{
  "num_hidden_layers": 8,
  "num_attention_heads": 2,
  "num_key_value_heads": 2,
  "head_dim": 96,
  "rope_theta": 69700.0,
  "attn_scale": 0.102,
  "bias": "none",
  "init": "uniform",
  "init_std_qkv": 0.0463,
  "learning_rate": 0.0112,
  "max_seq_len": 512
}
Each number is 50 + 15 x the weight over its row's rms, rounded and kept within 0 to 99. Layers, rows and columns count from 0. The size before them is the row's rms in percent of the matrix's.

# layer 5 attention query, 192x192, rms 0.0462, rows 0-8, columns 0-191
072:36 30 51 54 25 59 81 44 86 41 40 49 66 29 28 50 29 73 19 66 65 61 44 35 50 44 50 53 63 52 59 38 65 46 60 60 75 41 53 47 26 83 37 63 62 70 17 60 35 52 76 59 34 57 38 57 72 69 27 75 68 60 34 27 36 55 64 29 44 35 60 26 63 82 69 40 57 57 66 55 51 45 21 61 39 49 48 62 42 65 69 53 41 53 46 57 49 47 51 65 49 64 35 61 39 27 58 61 19 09 25 70 68 41 48 61 57 63 75 51 41 39 50 39 54 41 69 35 42 87 63 45 44 78 44 52 52 56 35 42 64 33 56 34 49 76 58 48 48 65 49 48 69 78 63 61 45 25 24 50 71 42 42 30 49 39 46 38 58 35 37 59 30 50 43 42 58 73 42 51 48 60 31 54 37 39 47 33 66 41 44 63
135:41 77 42 63 54 43 57 68 47 46 42 43 44 37 62 55 63 88 40 78 58 86 53 35 71 26 42 65 65 73 50 55 57 77 44 50 36 49 44 60 99 52 41 63 64 58 45 30 59 84 60 34 64 66 19 45 44 59 31 29 47 40 55 65 76 52 37 62 50 45 45 55 50 78 42 50 20 58 66 41 60 82 70 31 46 48 53 51 21 64 42 60 52 00 29 49 60 42 39 43 64 58 48 50 66 72 36 58 78 51 42 22 34 60 07 59 20 55 47 54 41 51 67 51 58 68 49 63 49 45 49 52 50 48 54 27 72 44 62 46 37 68 36 61 41 55 60 60 34 42 42 42 40 71 27 28 58 40 42 40 40 68 46 39 64 66 53 51 52 25 54 68 58 37 51 58 69 59 57 45 40 59 62 35 61 44 60 55 39 42 71 30
047:52 80 59 64 63 33 72 73 78 53 29 55 68 46 82 55 46 33 34 60 67 57 17 45 56 27 61 61 48 64 55 66 62 45 57 44 39 39 46 54 29 61 32 51 84 56 60 41 48 53 64 47 65 50 34 52 49 58 48 60 49 31 52 65 60 40 65 51 52 71 62 21 27 41 55 46 48 51 38 64 43 08 32 61 52 81 37 65 36 49 35 61 25 69 37 50 53 71 40 31 61 43 43 62 53 67 31 58 55 49 42 68 53 64 47 43 32 77 63 36 54 68 49 35 46 41 78 22 48 43 68 34 43 77 71 59 22 42 38 81 71 57 50 57 40 76 60 35 53 54 53 27 80 43 77 61 59 74 39 58 52 51 31 66 55 64 77 37 73 52 29 82 64 44 57 52 42 32 49 46 43 68 29 39 42 39 57 42 72 52 53 80
123:28 51 44 56 63 72 65 30 72 59 65 53 69 43 69 44 70 65 39 75 45 73 75 40 50 13 48 22 45 23 35 52 39 82 68 61 51 72 64 59 72 53 83 56 49 47 29 57 41 58 60 42 57 39 56 51 48 43 73 38 51 57 38 63 55 50 61 45 51 28 33 38 44 73 49 58 40 46 27 39 36 31 17 62 39 57 46 45 66 48 37 74 50 50 54 27 38 41 50 65 67 38 40 31 37 43 47 33 56 58 57 52 63 47 42 22 38 66 56 35 53 52 68 25 52 56 59 68 82 67 51 53 91 66 57 47 39 52 74 54 28 34 74 44 44 85 48 51 61 52 50 26 43 23 49 42 48 67 30 35 53 57 37 40 58 67 31 48 30 42 56 14 55 52 33 32 77 64 36 47 66 52 66 46 52 74 73 33 80 53 61 57
082:63 76 58 60 18 46 45 56 53 52 51 81 63 43 38 65 31 62 71 68 46 35 43 60 51 65 63 40 48 40 56 51 66 39 71 31 35 69 65 74 28 23 22 37 59 59 53 60 67 57 53 50 57 52 49 65 76 22 45 22 36 69 69 75 33 79 41 49 44 51 50 21 60 33 77 39 26 39 60 66 53 60 55 41 64 57 46 35 72 62 26 42 38 59 53 46 32 69 38 62 61 53 50 51 30 73 36 56 43 47 40 48 67 27 57 35 58 35 42 64 60 37 71 43 64 59 61 50 37 43 49 29 00 59 45 46 62 46 47 43 49 40 57 49 16 68 44 42 63 33 50 38 32 29 85 27 55 54 75 44 69 34 50 54 45 69 53 66 30 46 41 48 41 58 22 79 46 67 42 34 61 40 40 50 77 58 68 56 76 53 61 70
150:57 30 67 64 24 69 69 26 35 44 73 37 58 62 52 56 44 44 53 57 28 61 47 46 41 50 48 21 45 58 50 49 67 54 61 74 50 53 31 68 51 37 60 36 75 16 43 58 46 40 52 51 68 22 42 37 51 43 17 42 56 56 52 77 62 64 10 71 72 53 41 53 28 77 57 61 41 67 36 77 69 27 48 27 50 53 48 51 49 71 39 58 60 53 37 41 55 29 28 51 62 57 14 74 44 72 41 63 56 67 53 71 47 37 25 47 52 42 43 34 67 24 56 46 53 30 26 70 43 25 54 61 64 63 37 56 43 36 51 53 55 59 34 30 83 39 58 62 20 66 62 37 83 31 42 61 78 66 62 50 51 43 69 81 37 41 44 62 60 43 41 66 32 55 42 58 36 50 44 54 75 54 52 51 44 37 59 52 77 53 76 62
051:49 73 37 43 31 28 67 27 56 63 51 67 56 39 55 37 47 39 60 45 51 48 60 43 50 45 60 34 40 55 30 63 62 79 40 57 47 40 20 35 58 18 69 54 54 61 23 37 75 46 42 36 63 47 63 60 41 63 64 53 68 13 50 46 98 41 84 63 33 58 53 67 66 52 32 45 57 56 42 41 47 26 17 50 49 67 46 56 16 47 47 37 71 61 33 62 45 48 53 51 20 49 61 61 50 72 62 43 48 50 45 45 44 57 19 65 50 79 49 51 32 33 48 57 67 64 52 22 93 49 46 63 62 45 41 55 49 61 55 41 41 73 41 52 61 50 46 80 38 37 64 69 39 59 52 66 68 43 31 65 48 38 35 35 53 63 51 50 65 69 43 46 63 58 45 17 27 46 52 30 44 56 47 56 60 03 53 40 31 34 20 64
101:46 43 32 32 42 95 55 46 52 57 52 41 50 14 67 54 54 19 53 74 70 80 57 54 54 44 22 41 45 62 32 57 46 60 45 72 38 36 49 59 54 51 40 51 70 38 33 70 43 24 69 46 37 76 23 37 32 48 27 31 73 05 41 49 49 51 43 75 39 50 43 46 24 25 34 60 67 24 61 40 33 51 44 54 34 54 47 44 59 60 40 67 46 44 83 53 61 69 47 40 52 48 38 43 50 48 54 41 62 55 69 64 22 55 38 39 59 74 45 42 22 57 55 40 39 48 55 50 80 66 31 33 62 53 57 56 49 72 78 68 53 20 29 53 75 69 65 56 42 72 70 42 58 54 48 43 32 47 37 80 57 63 74 46 50 46 46 48 57 36 54 23 63 63 53 42 59 58 39 37 42 44 49 21 22 36 59 40 60 79 57 51
060:32 40 51 56 47 82 50 52 49 34 72 77 61 46 45 66 55 38 86 63 16 61 25 48 34 38 73 48 62 48 54 66 84 55 46 66 63 46 76 48 46 38 37 47 66 58 48 72 59 58 74 59 45 83 19 38 40 45 30 58 61 34 62 48 32 38 45 54 66 56 54 60 14 44 34 30 16 57 63 56 32 71 38 55 48 61 56 53 32 28 37 69 42 60 44 36 31 65 59 43 56 51 42 56 54 45 46 48 53 46 71 59 46 50 46 69 28 79 33 52 60 24 48 21 44 77 54 67 69 35 43 52 54 66 60 83 32 78 72 65 57 45 59 77 52 87 45 64 28 54 81 45 65 29 51 44 50 66 60 68 62 42 42 50 65 40 68 55 30 42 47 53 53 73 33 29 47 46 36 52 65 46 52 51 59 50 46 30 38 51 26 62
# layer 5 attention key, 192x192, rms 0.0463, rows 0-7, columns 0-191
025:57 58 41 38 51 43 42 49 34 53 61 59 72 64 67 31 62 52 71 62 56 53 30 42 30 66 54 27 70 72 65 80 43 40 44 44 47 21 68 42 44 63 26 41 34 17 55 11 40 38 67 47 50 50 40 26 52 39 60 27 10 26 45 68 42 53 61 54 24 65 60 63 56 21 82 46 32 55 34 60 50 61 41 50 72 31 42 37 63 64 74 52 42 46 62 54 40 80 74 48 62 54 78 32 29 57 46 62 30 36 66 38 31 49 70 29 54 59 67 47 51 32 67 44 39 44 44 76 53 17 52 50 43 53 31 53 31 52 54 51 62 52 64 57 44 39 50 57 30 59 51 49 46 31 51 74 57 58 39 50 49 55 29 66 33 78 37 54 41 55 62 20 70 91 62 79 35 51 45 70 56 28 41 46 62 60 55 67 61 66 43 42
033:60 53 38 58 34 57 24 65 48 51 41 49 54 40 42 50 44 54 63 39 45 32 19 47 25 37 61 31 56 76 56 44 46 51 54 49 44 45 44 45 71 46 53 41 43 61 60 11 60 67 24 62 49 61 51 55 34 66 55 53 36 75 48 38 31 50 79 53 69 33 77 26 46 31 44 59 46 82 52 74 57 34 66 65 65 65 45 26 74 67 68 41 48 71 63 45 37 84 57 69 47 44 30 63 51 48 24 52 68 54 41 46 81 29 39 37 48 68 46 47 59 62 46 27 61 49 35 72 55 46 26 28 46 50 25 70 29 48 74 26 63 17 53 38 23 46 38 88 54 44 37 56 67 25 31 55 42 73 45 62 50 40 60 58 42 44 49 52 38 56 62 52 35 62 85 37 32 68 38 47 70 47 51 68 57 75 64 32 64 58 21 36
032:59 37 43 77 40 70 12 44 37 73 45 29 17 29 09 31 54 55 57 55 34 54 53 55 52 35 61 46 36 48 43 52 45 43 54 49 68 49 61 45 55 65 85 41 38 65 38 54 79 52 34 41 54 45 78 50 65 44 61 57 61 71 79 54 38 70 31 37 47 44 49 61 54 73 52 56 52 53 41 46 59 53 49 49 81 40 45 56 66 77 30 47 65 60 77 39 52 23 39 44 45 52 48 46 44 50 69 53 66 54 61 36 53 50 55 53 53 58 54 50 41 60 53 46 48 50 41 70 40 28 29 61 08 47 60 03 63 60 52 32 36 22 73 48 60 44 32 84 61 38 44 94 46 45 23 43 55 41 45 23 55 59 60 22 45 36 38 49 55 55 48 71 48 55 58 39 66 69 87 72 62 49 60 67 75 58 37 62 44 58 54 40
056:39 43 43 56 54 71 43 39 33 55 43 55 66 46 60 41 19 47 69 25 54 23 26 60 55 41 46 70 50 48 72 69 35 35 62 22 49 32 44 53 33 27 56 37 76 68 46 29 39 67 59 67 33 52 73 52 31 28 39 64 45 38 69 38 62 66 59 83 44 62 67 61 29 22 54 42 52 19 53 56 58 47 56 48 56 20 28 57 37 58 46 63 56 72 65 58 59 58 66 37 43 74 55 57 71 51 48 59 16 28 42 12 20 62 52 49 46 49 70 49 48 68 40 67 26 31 28 40 50 37 40 52 68 32 53 67 67 46 38 64 67 72 44 42 34 46 28 60 47 39 57 42 63 62 58 61 24 60 36 52 76 40 36 35 40 32 46 62 54 41 31 61 75 60 49 83 37 32 41 49 61 65 44 51 57 68 27 79 65 29 52 53
050:69 42 44 38 57 76 40 34 51 44 60 36 57 62 62 27 69 48 43 40 50 21 52 34 67 50 57 57 42 54 45 57 46 48 46 54 48 47 53 48 64 65 43 62 54 25 41 42 54 18 39 43 42 57 44 57 59 75 50 41 74 71 42 48 37 48 22 67 62 62 47 69 61 65 44 53 96 52 45 49 42 65 45 53 53 67 54 74 56 54 70 26 52 48 41 26 61 04 60 52 37 73 45 74 54 52 72 44 48 40 26 62 46 73 65 40 41 34 78 37 56 47 24 53 53 54 78 76 54 46 56 84 66 62 77 55 46 52 36 66 26 16 50 62 64 36 42 44 61 35 40 68 24 59 21 74 59 69 25 63 48 67 20 33 47 37 51 44 52 24 51 42 37 53 67 33 61 45 83 63 59 50 44 32 33 56 16 50 44 73 64 49
064:55 46 44 61 50 52 55 36 41 46 73 84 31 39 73 46 36 47 22 53 78 47 57 54 52 58 50 29 33 04 36 64 46 57 69 24 51 53 40 30 30 57 35 39 50 63 55 34 52 41 62 58 46 23 38 31 34 53 49 48 36 41 60 61 33 72 38 44 64 53 46 53 43 42 72 54 25 76 44 62 48 64 50 72 46 63 45 20 35 51 82 62 55 38 75 74 56 88 31 53 38 40 57 45 53 27 69 69 40 40 34 44 64 34 61 44 45 38 64 27 50 41 54 57 54 58 60 59 62 20 52 43 61 57 75 17 40 60 60 54 34 53 43 41 42 68 47 54 54 49 80 48 54 35 59 58 39 68 62 18 73 44 51 11 31 31 25 64 11 53 45 55 67 64 55 34 59 58 59 31 62 14 67 62 46 55 59 53 49 70 55 57
068:41 45 50 24 59 44 58 53 54 37 49 47 52 73 64 33 46 62 28 23 41 37 55 24 39 45 56 41 18 36 37 28 51 53 44 49 39 40 82 17 35 35 38 50 64 62 75 58 26 48 48 63 72 48 48 40 36 74 19 76 60 35 47 53 34 66 49 52 39 51 16 34 43 89 49 16 00 30 70 57 45 46 64 29 34 35 47 21 40 54 50 66 22 47 55 59 64 45 54 67 44 65 46 47 61 79 40 57 48 66 46 49 47 57 56 69 52 44 63 66 37 45 51 55 58 53 60 27 33 61 39 60 73 76 66 40 64 52 25 58 59 73 25 32 47 60 55 29 49 57 87 49 72 43 50 35 39 58 31 52 56 66 44 57 51 43 67 43 58 50 43 58 49 57 33 43 61 44 47 70 72 48 44 21 55 41 67 30 67 37 32 62
056:40 66 86 72 53 35 44 27 73 50 37 79 58 53 40 37 42 62 50 55 55 23 40 46 38 70 60 78 49 60 53 51 58 40 61 59 25 58 37 46 51 48 51 50 23 68 29 51 69 38 50 42 40 46 71 55 64 79 40 65 45 78 32 32 65 47 47 53 44 32 29 42 97 54 57 53 49 41 30 51 75 76 37 60 70 40 54 50 52 45 65 37 61 24 34 43 57 33 58 36 68 62 36 57 38 49 36 44 62 68 25 59 29 17 51 42 63 36 56 54 64 18 51 49 59 54 56 54 34 38 72 57 58 47 74 58 45 25 72 23 41 60 44 55 48 39 61 42 65 53 57 82 46 40 87 52 48 11 68 35 43 55 45 50 73 38 42 56 62 18 24 71 52 41 78 70 53 50 53 57 41 64 44 39 62 68 34 75 51 45 52 43